python train.py --n_layer=19 --d_model=192 --n_head=3 --n_kv_head=1 --head_dim=64 --d_mlp=768 --vocab_size=8192 --activation="relu" --norm="rmsnorm" --norm_place="pre" --norm_eps=1e-05 --positions="rope" --rope_base=10000.0 --rope_fraction=1.0 --qk_norm=false --attn_scale=0.125 --bias="none" --tie_embeddings=false --parallel_block=false --init="normal" --init_std_qkv=0.0371 --init_std_o=0.0 --init_std_up=0.0371 --init_std_down=0.0 --optimizer="soap_variant" --lr=0.00626 --beta1=0.95 --beta2=0.95 --weight_decay=0.052 --lr_head=0.00997 --grad_clip=1.0 --warmup_steps=200 --schedule="wsd" --decay_fraction=0.675 --decay_shape="sqrt" --final_lr_fraction=0.0 --batch_tokens=131072 --seq_len=512 --doc_mask=true --train_tokens=715800000 --steps=5462 --dataset="wikipedia_en"
Each number is 128 + 24 x the weight over the matrix's rms, rounded and kept within 0 to 255. Layers, rows and columns count from 0. Numbers have three digits each.

# layer 3 attention query, 192x192, rms 0.168, rows 87-159, columns 0-191
160159123116118111148147158112134150168142104149148131153127110147117142105098110090118080139142115138121131113065113148080162140127115094183094129095082112171107150116091144107099138136161107161122177130106113135130155115142105144146159109128151132132137161139087129136133127134106149155125103130110101106140120107126125093126135145135109149078122124146120137155128094110152128128123116123131145091130112105109141118158105103198106120128172141130150131121117176138140115158144111121127100102137132143154121141137115112109153158165144103115135142142130118129141123139118119093
124180133147127142149136133091166102147133126130098141128100097105111107130109145118162128148118096167144155162130101104144112092116145137093137100097123141149130146081104067111143127101132116123170137156101131133167161126112130141124154125118140187137136138129081151097144151144129085101148128101085102118150140169134115105119118158188131134102142125133117145146125138127103134177101164137112102107120103137124143113131097091153146095129147164123161107143150156151135085127122161140119139073130122138110155090118079155141086184124152102099128170101138123149163148082099132113
171093192136128152099106120114136110130134097138131092151173125163147176107096101132179113137109150119102146091144095127140127119114158133156134126149157132130171150122146090110129186166130108124110143135124149090119103121123137132102110078135144121156125102121138114103092163105082125104134145131136121143100137121120115173147111108114164193110120108083106151122124109126119126091118124146094099131108100134138159192109132115136151102128135101112093097118131128114172135087139142059153110117138142120158156105164175131141118141169139123122126125135115117153139133107120118107
148105098113126099142083131154107124125140138183097088112087116130139099079122085078128116116162105135112154146177121122111143127154130151136146131120136111115136154084133095099156137129089087130094153119130116173135139116145119150170106111144132156136095120103120117104135161091135099183158134149123145113160141142129082145122126144114120132143151121082102171114149122152112126138081108108095169133148128129139139116106132151093150121112117125137134127126113135112179124128126123144135104098140116103130148112108091099152128105119119140108079167134098109108090094183137125103
145128140120096157144188099161111099169139134177096133119109158145147092155118093145135163143181104129140145099123116131086124109193119170114096135101151125121129143141145109140119105153127125144095131133066126160137090146124111142080133126144074147106148104141131144139107135138139095143159107124109152103062096124089191130149147129119146177163094148110068132121137106101069141145114131140150096137080130145142125135141117169118101132157145109057114109127151120106142139125130135140131098145119110133107123133119131118135124140069127140151120118102136098116119131127126103139
150155175142165114084114177097149147174084101091154142125098156131172135172125149108159106117147148112129113147085124127136117061117169136088116139167151169131098124122092121131120122111132136100109135148132126147101146101107100133105112156118142137121140116125164156109183135156126095107126119119152166107117129113109126131136130075084176124156102145115114134130110111103105165072105094157142128110182108128155157129149118136154110150134144144125161097117093135126144128117146155134120131119083113166129102150136111149128168120146129098098116126122149091129081075112136120139
121076164119155165119112154151107157131120125066091120137126123103122119159139129103131153141098131155144193139141157110154152142161118125130163127150138145144124139126059173092108121106106081135161098125131136083120133129116098119123111110123112158124074111155143109127130103093122132093080093087101137139117111130124121134140129095117090109152111156119125142177168174131150157110110150127134165104136116106157129153126160093084159117155130172109166135119116139103128143108094138102127127123119163097108120108137126132150117122117095125137129098118136135090121091088137142141
077114109120125150120142101100104126133142174117162111092109126117106159133081143127147130110143122121125125113128104134126135113153151138156100139110128161131106133106160142140131145139145152129181092105114138152152146114103115165091164143149099157159159111126115142166111114136126141124137094145175145136149149167128104136147080110092158142050099128082134157086136132141173109135145076142146145131126110124090162104123142118080105151136122093139100147137116148115147154108128183132141166164134114084154164137119117080149123118127114115132130117077134132116103147142167148169
090138089113155162090151138128102123105131147111124156138131153126139140133114123144115114142117146134155140118090146125107132119142159114141136131096125090148118091156134081139113130185151127085112118142137103118113132113141139153115096153130143117109102144083112145131117115121112122120125142114128127104166160081145141112119122117091159136150121148126107161124123144092099150136100148138130103097134147114125124128136147155128127147115111147113135137149084138135144091129105137135131115122154137135161145164141102169109122140169115155123131137149085136138160104095161121131
134140157129137129094127137123121127158128121142121164093131146134130139120140100117145111141098132152103157129093126120127123131141111130115116109124118132118150128165116112107130156133102118120128124131135117115144139126126107126103103143114101113126125092143168125125138117121115109100129117117122108106109111124129126126141135111126158115129114168113140136133120109117106137099153096145157116136169144147125148114116150121136106123114142107101131111136160112142119152132135123145129100134111122148129132125137126136109151133146119139113102127146152142111139113144122122145
149097160121138121088156170092119166169159158155140128117132143172160169147144171115133101114118125124136106120124141145130150105102149135138144121128142108145141140155129152113161127123132081125149125137129091117157135119116147121138087085109138163103133130115132141111148117103140092145139138133149113115111154109107094105104146141114113124145123161118119111134134118126130120078143099099137134144132137149110109124142142137145124140102129147157151161132110167112108122125097136086113107151135134109146155113152144118133113138149171125089124146108101111146140135124141097094
129145175115124105156106137122164105139139093128179142130122110158135159103104140120141098127069147153113165100141154142132087141126084126160115113102160151117139143138130164101137125129112107152094124174107133112096129170137098115111079116145146169131101123133135142127157123104137106140145132166123108115150139075106104121132162103123180129120127151110087115113143111133124101078106114113146141138140128149097106131138138104121164116152119139127153118082083083100095105166136096107141131105144113127156136137128159129112150124136170162120121125129095103157142134134129128125
139100126107129141130155111117121135081115125088114121143163119123126070135098122136122132123117160127134140137126123095078109125143124114113112154156127104106123098093132115166130147132136112182134118155110142114114124127126136140168168146134123107128175134137126109162099094120146154092095131116167152177130106130125110158136114102133113117065118122117159125138136139134109177116117131146137102114118091118121102131113101114150116145116131132150112133132151107117130109109130141171151157133097160127105131142153117171145114092111139112107147106111172152126108125079148136132
107126120133148114148139109146145127117140179116140132128154088095143111116146148153168138136147071137130113139145150149169131158155128122157111161130142115137109141141164117155108105125085152105152126132117124109097109109111099089112146120157096161132118098122088142095121116115120130161105132085138168146119125137121111119146119115135102117115115128189144126115155157122108105153142109118096084091112099109125128162116139153092124141137117146132108136103110112116139197109130079139105109143123174115139111097134136172121134129111132077110149155167117103147145118142127139159
151135154103152153176117131143136092156151121098148143143103105177108105116145131120140127125135113143111086137162081122077119166124115107087156086089160119166111126105111133128136143101155068147122104109143111098165154131136156107163110122114178147117117143125148138167157152161111104130131099093104118120125127138122096135150105142106132167109156134088153094083147105136173127132118136085109136119109139138143137108113109096132164136128119104094126122113158076149107089171143114129142116122128103107124140120116148128127135128139157122099135159156131092129143114127120157123
096112146129138154156121065186112145131097094105150105138116151118094111148152126140169125116129141089106136097134124135091146127165171101108155143171151096152146121152109144166106123131124149093161066084113087133084104128093172131130182155110060138159109107102106109181120148129105153118097107104067130138128096153143106164132062118106075184144143128137130137098144142122095144145135143119104088104155133125106136161125098154146112171148129156152152090119150137127113116098144141134121122136136141127108103142122129130156082128108159139040124187163170127133149098108141167176
097144120114103101103083139166141126113111127144120133120138132117139099094117111096143135086104126108155128167138126100127147129114132140125116132111139111130143095123113156135153138144116141109106149117118147098143158135116132098116128147137115126087085099138093144138143098116091156144081128099142165160136132098127170106147149080119136144113094093144120151126132155154130121186156118134092106121094157137133166128135118152115101127139136125093139139122102148125130123125103124160132135146114156148164113124094121150131104140075101097133125089138131139152114143147137162140
159119086127139123105150183164153192152140124133161134142152140112098151163133119161128132127131123113124137117104141132101116127169105129120140174102089109130114126121153189146119140125125118081123149142126119129126141096149129134121189130165086119144172106114111071166140124158166161141137121163116108161109144140135131105101092134109122109202120147149150140112110147098126169125127134148110120118134138158122132106177144124119076129143099184128117078094125144122110125139125152133097109144127163160163152140154128140100095138180117154111090116094174125105095139100144166099
143113125121117098152105113094169117152156165141080144154149122145120149086118123124121089125106108176141168135149191153136102129112130128171148121116126171132175136119152175101077125102134092131096156137137087162124156104121155152137103140119130173120108137148104160134148169147111126111165122111137106078141118118114121111116146171159162128082125123137089072158135097167142090130097132052117121117101130154129151121124158110127138102105151110147123139094120118145120094145120109113106123107101067115079090117122177128138168138123197147145143117124127118162133177097126111109
118118125133154111130145122078109128136165132124096110127146118126152126110123132149147101128133153114126120092145135144088114162182088138140144124118118125130143144146108145135089087144103094149133120140138203146091124149099107079120142130168133153168128125142123103121127121127133132129168126163087116132131098122143150143132178166137082144110125168136129088129145090144139118133099131096117108140114146093126114108138131142150130155116144135194156182132148101105112133125126091128144113120123137133129121096131109158132134112133138143142136126149129162111140134118125141176
107161129142089132120120126116148166133149140102082113120104102113088161165123164100175194152136112129135171144102138085156170185135156133125128149111180132152151157134115128157113141098121152099155122140114151104134127121068153092102119156156141133155149123103126140122165106146085126155115141134090138154139145146125165096134084134142080154149106102119152138123102127126102116128132147102090097119164081123106141107110132108092104109148112100137122115114122145104164136175118134106152102126134141155129089136100111121173118122123123142146102162160113126103149120138127129150
139132108095173132133108122153087137117119117096067140171131130122143088128117160164134125144167117146138129156152127121089124174102202144138187172135108105139154134158117126084140119106174135136134150122123070164130109109131150131142142128097088113112096148127118084081084098141107108114121104118142123138149106137123101115120138154105092115114129088140146137126140126109109124083128143122157117117109097089109139130144160104127128141154157115164116133145155139117167139148131140118116149151094081170126124145145152148163127133141108124126140144170134128083118112134169127136
147110156129111130132144164129190138110116134088118122145143198143115106109188155108107103117097126142127097114146134132095099161103115113137134175156119103099167113110126106136135117122127140084101162103123088123116157103124134144089140091131102154153168166100172137147145146162175086146125114120134084159140112150140146122127133115104132135104148128098144103134116129161131129133059132139180152138123143159132156133143134144091110131086110121123117129103159149100166146123127115152122140122152115102128117133133130127160140136170111136135125091154153135108110112119180134108
159136129139121128111089123120094130128108080093076130160120123154125133107077120182123130148096107137134138135115143114144155109147144143121134135122105158131147117165152129081117121125139142120081128144120133155134141122119111114089148136122131115138120148129112177121144166106148110144140125099111168175100163160156074159169122117127103110110123079151099129140124136145052174189084148142188126111143124116146117092122153114152150085150169167108122119125116156176149114138152119127116108145101142164151101138118138122097122120121129129160114112114118141132090125138125132129
068099143159089141140172156111121138106126171101138147108124130149145159144096120128118139165136092143131115120126143145122168132139089155147107096137148116135144162124138076159143107132162142118166093149130101152122118134126135106105150130148143177125146155102170177147105132126114099136130114121125162149116168131143131114146091136149142123100139115154136135136104138150119189075114110142151118125124141148146138149101165138099119125145123092137085112112134114129136135077127109142148148080114144125095112141107153105120120166093127086102167115107105136146173135123178107112
133111157159120118144128093089107146161186148114119110158101117182119115133100117091110173099119150153112100159189118105139126162133108113144133116104145112126133127153117155113110097128118107146132147143136127161128147134148124149089125150158145115132109140132141141116142119121152095135123107126148160139152123138144126130145148123122133169095098107134095115107129110097143105135106160094110126119174143117143160112101160142141162107117134187132141146136129125099160126111135146099103103143134178105108118087158154114155123117148104085120138089121129115163154175107152139100
108126120144133123109159140156154170096107104165119123080072115099144141138108185147108154087177118105160148144091122137122140116119123119102120169137136066136123101168144088138106138143151116142162098166131097100114139140163085110138116110129146127132110114152113121139145161115140091102115093119128127091110143160143150115111132125104142108112155193091134134155105099078105158178107096114151116166144126102153128090128096125117123124155118099114136123120105110089152128106126153128105099138093149127132110101141137126125105152156136135123094133132146120140169135176176092173
159160159129090153075137141120129107137117155138135104086146104102131097177124136107167160146128120111124158107140152123119093184134097120141118132172126096133125145119111129167154108079143103150137110125094173138121150137155175091095134139156140123168115133118114137124117125119122164112085155127124134096105103155085210094136143114110095171094087130103112129111112134111134176104127134131141127139115103119171085102127139136135141163139104127143137114132106111124133108135132146150137143135142113121123132132153160110149124116152129123091186145149138153117157147117098129128
173119113108105119123113122115097120160095117091164128129151157111116124173155123109124131147151102094108172127120138096132110163119120124060142083133124135133129102146115155117150128103156113106109064062122104098133162133129117161092103115107151112136130150138137141115113122107127154162127097107148117131115159090122115131109155133177147135139135141108135130162140091154132133109096131153138110192123144143154128141109148136113129150137142114116146121096118161140139134114108120119106146112148137119170127060105160136133126138125164121119124141137154157102144152143089127102
154109138159173126103112148160092160135122174150164118144112129153113114119121107097111089128132134178124122135118132170140158161155127150135125128118095119129115133121118093121095117118152077126105108127153123124121116106122123119168135117096136165113136179150116094100129146098128146093124125170139112151157139147119140147086123134136147134114080165095138085131150142114144132108137160158139132153092125132170136116096109154119135139127089104132151114111149113145128117143138140162118181126180117106121128112089111123111134146145111092129182086126094160138118121141118108162
134120158149165159112176149083164144147085143128091133117138091118110099099156096114177121112096113187118136168138148145125122096104132133128180112175184167154130144103139107131131115105153151138092122145070150083125129121141158144146087153102168153079183167135129094120101129126153183104104097163118115085150119139127143142090184094164129097125134157141097136116113101141135094176107150115165119151123154115115135106118135112128142128107112135133116116146137126126122117163096138141116122163128134135153125114114129139086126116073185139106117128133158123085113153156142129125
073112163133117112082158121120163109093152120092144171133161127117102100118102061129138094114112154088132187146150168138106157084096162170123133140110117112113123094168155175097171114064155085179145107179131141089083122151131104123155113127142126161110090101173071119148114108121097139183098156078106091134177138108105137143112099127162101089132118106099133160143138145142142170108150149101132128105142113096080130137127085081115142132100123047137114130132177144122121148110139116106087092142104165196110107174099165114081133118125131131119110135115091113130116150160158163127
132112109093140164156136114142124129110087179107148096118145123130126118160168148123141160130136120110087118126116156135111132158119122152122096081151150104125130128123134081088126081141150114129118096092113141168118092142078129106094119165124156137139144152153116125123156122110118115163146113128105106147142117115138108155155121087158111142122113122106091087132139107142128142118131170113113110083121121130116132130101138147128174128155144112146113125127142134122097119160156126152115130099129118148099118130075118143135077099110138136160176134093150138117148104110167127123
146118121135141116125123128123121144185143123103112140124130155110138131134132114085112122130104134167133096122136142129124120078146153180114093132172113153115148099143132114123120130139145117120150100134168166157122172162077134150128104136105138107102184126146145142164094146120123119087118149120088111138116117158105159126141096146133148115123151136138119147110096104141116154144141105112099153136119156138091130151117111113141183136118140127144111146151126134161108139145129149172092133134110100123131112140125130110115154118157100099110162142118128110078125145141114113148
112101130131133149111164120117159103085118112155100144125141137107117156126104115113104152107123122138037124137111137131124139153110128104130140091175090084121120165126148160102115139105121113131100152113151162110092122152149120115102174124130162177109110086116157131106146119125122124161151143170084134109030104137126165136097049096152120104082090119117125123077120143123157087157200109137132134126124114096121119106117094112117116091102143115123149152147146164145121116132104146125141150139111107106120090071190139116148137155115096126161132102140101171132082148174105124138
104142116157140126134107112081145118123137103138134146101110116152163134156100102100143110185132080150143157116139108150127094132073087166114131120117095147132168125149145096100124115143123101091136103147100129132117108145142108131130114128133145175125126154149100131105129159104082129121081115086141142174131125115160122131140136115113124158129100121155148127133145119136152124169131144129100109093139117178173148137121105122170125095106168122180105142108131144169118103137136110100124173150168122121107134129121145115120101134115092126099131135152135087145102177121101132129
164102128135122162166116112130111144107084139081110134174177120095092162146133122086165106170144111141072093098121110121109145128122084124092108135113126175112130116149134158114148141102107160137124142124128176157133127128116101118133108133096183146141178144131122127161110150163098159129125147136134135151127140112074146129166142130103137077130106095107120093141160108157128151148167137146118134127134132136116130097122061147126129093106142141102152172147111119121135104110122156128134121111158113135160124167141138120153118102147066145148126148138135129152124142097121067138
128079105133144172095169124079151162108089105114153092142113108123128154132114162099168150139155171112178117173126111162115077139127107119177122120140135095135147140142110129107157127170116062146109121106099098106106113145108149140136110133132142151127099105123154134153119130122086104142138168116103153133099101164139131118093148097128134173127102061096155118134093140102113127144141112133121126111148125128097092110102116121162134164151126111097119134148120135071128097099106133130148122102119116153120109112126117116152155100144101122173135162163154155092091135156178122163
160107141142103129143107141116109101077132129098168147143149136137109126093110070109136111136160146136141107123136099142124162119165142120125109155155095113167135105138114143164121106172155115107145171178113112153135095096090112137143147108129137089134136154147158142088141110144189156099082116106124095096146172150147109149110138076112078142110108145153147140147134148104096094138135156139137120124112196128097081106110165164110140113166157116102098098118104160136129161111126130130113156131115118149131122123108159110150167156169136088121134120131135153145132189116150144112
098123155150169168141159091137151121171099111112140138089118137131158125145149119140123159133072162171119165103138090112124117128106129133098144119124124123139127126093136116147112094139073155154106123080125180143124121123115152163113143156115115128157110108148161144116133157106122101075070171114141106142119145126105113147144140087082164143101159176137120128105156136127138130110104119133106136147158154102116168118165136146131128129112106101101114099108117161094128109123102179097137145078119104147133148123171126150122103081136187150150151119142157095112100146079168133126
109164171138162167156138169166135125117170112120114127123133149127139067140119136166108092107103126170116091122088184138148129127149146166083132107153108088133112111103067126107135144147110128144101128113105109141126134121092110147146137104175125117132125139121117119133118145149112108105155117110102108054161128131088136120128133099163155107132092085109111135120119161145126131122145147130127137116141129056094172110137122122152148136100088109112125142127137097130180155134121149144090137141149125138111138179080116122110162150131105142127104139101120173115170107152126126117
133164124090090118077152143123147154121109120130146133171202112130163101141100086158137110149108136122130123139069179151155106130102064107137182172100126142131102083120161079182106097181155161102155153137146166139117144101143113101121125133113100100198188159122059121109096070109122086097165123132102109143121082180108158132106141111123169135122131103093128139107120162103134137157122141173131107133192128152178155134182117131109122125106105132166137092147159112137140157135104100115120139143138093142109086103148107121142169089137143128113158119121103122122123163148159107126
182138150137150138129160124126107165129137096133135116112118116134156103135111169127147143121164139130151155147118128169135111128124130133098123141145092151157106138123135144174132097137115067146095137113153108134108109102108113133129132107166122119100147135142136137118140118138112130122120116167097130127094157107171136160092115127098154107131128109130091147123113123138101139100128089095111141163107146129156125119134129119102088158106131114119109130136143110126121136122146133174160158187108133118160166137133140148103160144155097142108137145109126100133144122105139120153
125106156088121109134123145143148146149136067088136147151110125115123138156134122123122102152175148161140123157107125105141127163119086144111120126140136159111129119092089153125141109130144123116136130124160104056114137132102175158158103114118093129138119148156113119152157130136146128104117157161125121081135124154137122106118103138119154094160099137128108096138176077100123149129141118121127157142110118134175137105173109158141097091117109136138117122157154140148076126099165125102137153082140129149150128155119105118112112106146105151096109170128144133128161161109146143130
097093153140124101144107136121098133124093161099129115114132155138154140141137184139151091131100100129149146143119119140145107087120188133116128099104148142092143113108101122101125167126091125155118166128126111137124126137122140118113110131146139149123061117126153083131100155151142133141117128151139143111087151124124140132139104104134126110143107120108142102117098131142143112117147144109094150142107151151107133115114125145164126115132160112120110137121140167122088113120143134150111102115113146142121115137124166143141097120152150111172119107147138080123096115087127104096
121147123139085186145104080146113175132144136104137095121126125144141132158102132141122142130158119112168130118176117118134132139111104116093151161175099108174086112087135119141143123147143135131101158141147187116139131126122144086144168167127129133159082139069123158134143111120139170126131116139143167120110099088144116145116181111101137141126109099125136139074117141160129106098122089094147094148143145120104133128157137117133102111088107138123132188092145098134169125112115154121135102139152166122109104109173153130155104073128110155143131142088102091161118107122116138146
142121110147111115138108178137139134142115162145109133120126138142145108190135111120156129123150143146143140141112084125173166109143154123116150161161145131099122124155131132147108119151142101110156105132122110141141118130127176138173157083119137158142128116143107154168136114141129078095128094126113140161159130168146123112090120138107160075138125129125108112099153141096134138154150128153140124128156143121147142098173114186151125105101121151109116152156115158117126128085088110139100069121085121172126123153131140141122082116152123125117167171172158173141138112107139135101
084135137129131142138080146105092135140146154148119136152089103114112095090111145096119161144141122092100134148114127143168134117142148173132131143104160127109156090137142112143166114089131134118107152100113127132124169169167148098139148121086155170082112106128103160136150176134138182100138094113156128095093140113156126141124141111107118094155116125103099141153153114125141108100154091137128090098135100122071156102171132136102145131145155107136142142149132137112140162107114126153131128131092175102081160108148109121124137164138126137135158095118134143139138151139105173111
070118097157146115149036160137142139145156123134160084161137125131119151146141133134162145156094114125138109118131111072139178145147160155070130130156143145108147111159131133092124146105190131106173091146118096175117132156169142106136130140110166159061095124186161165141127151146136107108057133103094136099132144132134139141114145082119130121141107102119095126149140103090107113106153126148111144122081134098070144114102148100128125114125155111125091145131041145118135140116139137139156134107132127136133145139108142152123094150145142105147183136156131115118094142124082117126
139109134126144137136093091130143105139141137160130161058110087132134124132159100141080150138140111115121139149093126146109144219113126151148162113132151077131113142123116126127127152171088105152110085114139175110183149119133172141140085114142138131174162128135166061153077147129128117127142169163132164147086130134113141118157137128173128146099154111120115185127147120138150120129094134139125143134128126126160109123113182155091122136102102135123169136136154128099164093181116128112078112125125128148125143093139136110146121105126075128151115129135085140142094107106132099132
084167098120141174138165122114181133183118175114159142106190114132152119106138135105132170126144098103117090114155144136140081105111096121117125117119116156137145141125157130136128117119129125123170111164150127105142105114148084134129124187137118123113187126153120157083111138153082111131146107100098087113131134139161091167152124096151100132124129082157075139131122111143100117111112128094139159118100122105124151156125103113151077135152157140124127157146125135153127174104126100116150097126138148155127148151137116123170143141112112135127149152129121102149102106138143160125
152131136130144145130130143152130118114108137109145134136140113128144156127105088124137118147099096126119121131141158167092130161098152126130163170129125120133151170112146159141126114151179141135135113150120143114129109122111147131133111119112100132118122135135073105143140135088136148128127103147158146111121141143143189165164134083170102175156150139113108152108087124146111124140166174103101080137188132114128141135133111101148102134153113123144190121125116163119146142153108139103126125108123123140138160142101137153158134102160159120109121118161093099124134095157095135118
164135186113161121187173134138149096120094088139102128169157135128168153144104122100132119124139155147119079088119153194117103134094129128171149188154116162165128101142130117145152122112094090114109118111123131103140132132109096104115161146112102137080132143151110111129137157104144187147133136124111097094106141115131174132150124154151133132204140094152111129154117127100162129110131085124081120153129101120121121082128132158151145162120091142148118153113140083152123108145124138144116138158118194149104154105153132076155161140099153130109117113149097141127103111118107118127
114138117101174126141146158099116106142101118154142158116136165133149121171143114150120173109177136098114110144119143106145123125082140079099131183117153088167104141160173138174155164093123157175140090154189122152127094123143119138111084087114146093112121099172075129089116104157134153172133160081097100137153131138086143137130140123102069123147167132132124106135130130168096118141119151116139101107132183119118147155134143133135092080139123145148106161140098132086136140118149125173118138143098150151139104103121097101144112128110167182118109147070072141110149108111104135120
155105124139118131161150131082137118138098124146139094115119128133192142134133143099096110128134151118118163107114114130126148139098112199131148130127099117148110145134129162104163144106119106157128055115157120144137110127146106142104152146169106116102157119176142127144140106130104132208155138133123144134160130141128117117146124105093143169146119148130137155135090178181140132093130142114129106110117134160105131136128092111094105148119129115115147127170106137135136147089127148155132120108119131126150158099147118169131151134076118131150165111131110087116092128085146140099
139105137147162128150105129114080125105147127096116181098124138138109173125115192177158146161124146121131141150152107090159141147140174081155103151114143156129125155119126123098096139158135139139147135116147094147148094119167142152151119095110119130093074095172147114144128154151135099157120133115134144144125157184146147096154130119096161179137119125119129125138163138108133147133135143089166114129119138103115153085123158077158171138153149137107109144091134125075161130137140156117139103136087113114116104091127154120109117150106127132175115116108122107123166124128116093123
131132133119113117110112117145115149146136095125142121105123119124172081129142131160131152098158135148139113146090160142115110168158096165130115127092095116145125102142070079117149130127144087106150081113092192112147137156171101083123130148112161136130132145126167137135098125154116121150134087113096084091136128155088161120143147127153148104132107139160174117133118156110122110086106128143159099157170169124159143120134135119125124132154156123115141159141128148186130137090137132125148129136155187152107135162133099111127079096144134187107110100153180122165133154078143110126
142187155050125149067147109132160134159097169127123131161130139126118116158127103102114148150067153109132141128102102106113137091143132127127119140127139111179134138125078118098114124155175147141139109147129127135144131121094114158089143109135110155181134113121100105151152165146116165149144108126101124133156109094105130163130093133143126119104159150142136143125111122186115188118111151111113116155132127148121167136117101111124098143101129100160147121129136159123157103119124120166148154160127184128106143118098124070127136104149113114113149126099121139115114085112147121140
141092127124114131142140130135104113168119099117137133136092126087132144142113145124104142088086099137146173127132105141158150146140183136122143144109145138119125094135159110140122161116113129126134157144084157091126100119157122160073112125150109153129138104155099108109136109120144085085090144146149117139125095127091137093114091142087105110115123178172153141135114148118124138114179135098134146134111103153117131133154120158104121175065142128130129122142168132123135068081090125104079100094127095176099137109126140081152128103143069116132125138094135193127117176110115151149
129129123127117115124105168123119147118159123122092111157123107148112122162128160113140119143125116115103154137166104095106115147160092118175125137129162153106120103138139128110122143151130114086138164120127142147107140112101167149097115135147152134117118100106127105102161111086134109116110109115123091125148131154173109126095133132119074116113115167142111097098140139092147123144103135151130164099143105120151146116122109088134153069111139124092100124112154147155141161085115109101138136095102150142125148119090163180109090125153155117142135065181135113118152119145111182127
151151149121099125102074126157110115121114147076124142141146129140177111137082107132122140127116104099107163127129112144132131105107112146143148150124108139122085122099130099130137118154139117131159120115135135159137139141098093106118171143179129158124122100116142174141114097132122162148113138117083113115112145134118144141122120104091141129118128131140132131172092162064111158109143155129150110160104153073167146116115157113109162128161142134113114169131107147136148131096159104140143146144110099130124118129116129109146153076109105144125138109131089149134097159113110133121
118156106151165137165150102160095112115094154102110125091113128111121127105139146091096139129179083147143123137086118141117153136138142112074152138180173115124130152129081125116125100137131187175146123099098101188140106156157143108141140154154166103117102097108134152196083123126129118138096109163164129156086162140095172125106132147137105127106176138141077161113168150132143131114127098138144115171123155110087149152150107129111125102088118090092172142109073123153121144133099105157176083094074129099106102083125158116161161106090120116134144131181090151121103132131120118142
118168131120119094162111147152113137136088110127163142089069166170137149107147073119139136177087093127099101130084182145106181099125144150145131149099116158146141138095107152187118118129124110108135105091132130066126149105143129179111162126130093149121089089154100184157114146170086114152144151149134146162130132128135141138135105121141137126109136162120143136107054132123142123152120109137076101152162117162104137143110147127133144127123111160100155136095134149126132091145151133142104066160155116144163104122063147107135133148130125156121133117180135144093092135090098154116
105157129144127150122143101113117145159108107086116168148111118115122143129137128160132112139119109142132103102106166127122135134174150150186161121113134110089122161139150127143167147113096155124121167123107091097146102121146128134133123129147122130129124154123112125123149173144090154126116144135132100121106149152127100140126110139096133111171141107072097149108121142080114145137126158136142110130127115135148155093090182171109147117123089127095129103147146130142116157087134135132125137153151144125113126153112160094148143103048110129133130129144177140097148137142140132151
101122130154142113158114118155091122171122075132152134111118105122135128157138139165118081154145144122122115127130096144110117077088129196132132069119164130150107115149160124119141137076121086164151117113095161065120122128088129125165106159132103130105125110148101159100103176127107140122110182138084133094127120143115092113143119161176160121133129121124133153142154116085135130083113141114135133128110135144139114096169155166159089079129152130061144128124124156137095113144166124098126128095136131117159113153163129124109123142108139144124121147099113083103168130123146103142
124173073162129141090139143140157130122158171164152108142144125102153103140109130111092107122137129133127092136085145114153107149134140159128139083128090122103104152161140097169143137147147076107109125134120107132127151135130141108106163134145077148155131140145154159161147086127143110103106132170150077116166145119124099100136151135130103115136147100127109129144105136125143113118111168129135138108129125116125118131108160137115124110114104153116122110122101135127125148142136137112147162114118140114142132149166120097136122160132154135150148121130127119131124157162090194123
151122133135080151163148144143161124156163098118147152121114145122128114139133156136094138152118103090123137127146154132086119130153163106110105174115137114132120122145154107126082117146144117154121123126148163131128123096141137113116129130123121180124161125157125141161156131104091176095125108117179131141143119142138169081178143106128131125110160161146166126117130131151131157092098160100139179170182122115139104171126124162125121130129127131060123184133110130128106144112153112134098138151108096114134133143161122135150121137114128141098136113133163153116152121128085116111
153124124072117130090147118112111160133087122156179150136144134094117129149189136126128150151169103146125115112133156112130124041110097074122115172149173141117112129092125088096129162148111100148149177127120178101138092129120127145144104131125136130107127133130131141157140164127123106099125132148138110090166092141162075147104083178176137094091132121108123112108148117136116100124153132141112141134097119134107106128150099140096134105150107097114075133126082160120112082137177124143159075136164142119092108088105117105119118139135115154163077099134085161099114116163143110145
129112094124119118157151113107134124152094147142115150087146158140095133131145111126085141185146130101122082134119151130154166138150167103117152089123090178092119101115080084111114110114110115122094103135090104102113144110121163152139130147133113142150169126116145145136088158133118153092142158123107121123116098092150136113124121127092136183124097142134123142179122146096124120151095185088151108144115169127152147111142138137131093087153140126161132119163106145106127126113143144133198121108130130144106130112108121144086147086122150100129131142098150105103131172171128119148
129120115131092168149127101121110123124121108089107142118119153104146039116128113123121181117123161126101102135117111109046161117144170132118116137152119080088106129137129176187151118058181125129139144100133150105132136092104093090115096158133157124206114108106151098148157072117141104103119138091137125117163106133130124175115109133110111151105072132132149132134115170153103155131136166128155121162129118109126128102130120152116107118102113053120125122122097093117174129086128128107161130183116131108107121178158112053130123121114131161104159109139114118161128122103151119125
118182159136117133105133135138117119119171126098129125136127178109163110105167153166151086115127165126148159121134109127126137129122133116164127154150125139099161120102103121145110166149064127146157112090121157108115132120107112081121111168141154119145122080116134146139172135123158140131134136137085155102105145079113104179163111125176116131118106106096089130117134115158142126121113119143071097127121149134122101092108142153056138120087140131122173115101090086142169127068142108131134125110120130112138093132117162100105138127101161153160115108119118111148172110147075109128
123114117135132146153149136119123108087141131134160118092138097138109165154164122168135138107070124155088127143108073101119157124117164096101141158127129107170139111162152152137083108106131139155151104117171162136164117114106115126145163116176096096134117137154100126175103146141120103112103126161117168160176160147117166117134091138088152150115134133116132174110100211121114147135127112122134127102141114156079088151140130112121147114145169144161173095106127107168141140077096169120107072184102147124140146130144164156126089147107130121129116125121085148125045090090181102157
127150122120095149104113113168163115127102120163143121107109143124112128125131130142183121093194115139126140120090137121125105078162162138089129111123097120140141083101132157125185094163151100124165126114096121145084122168124146117153118125149114140111124082119148150151126099128140089195109117139126106104115118116118150104145067084125107045137108145128095106095122184106141117153104120156124101096131126114151147123118110123089089127138149087137106145095140165111158132149112151134100138129139126113118138177133152108158110185126128147150130141170164111130096106169074148141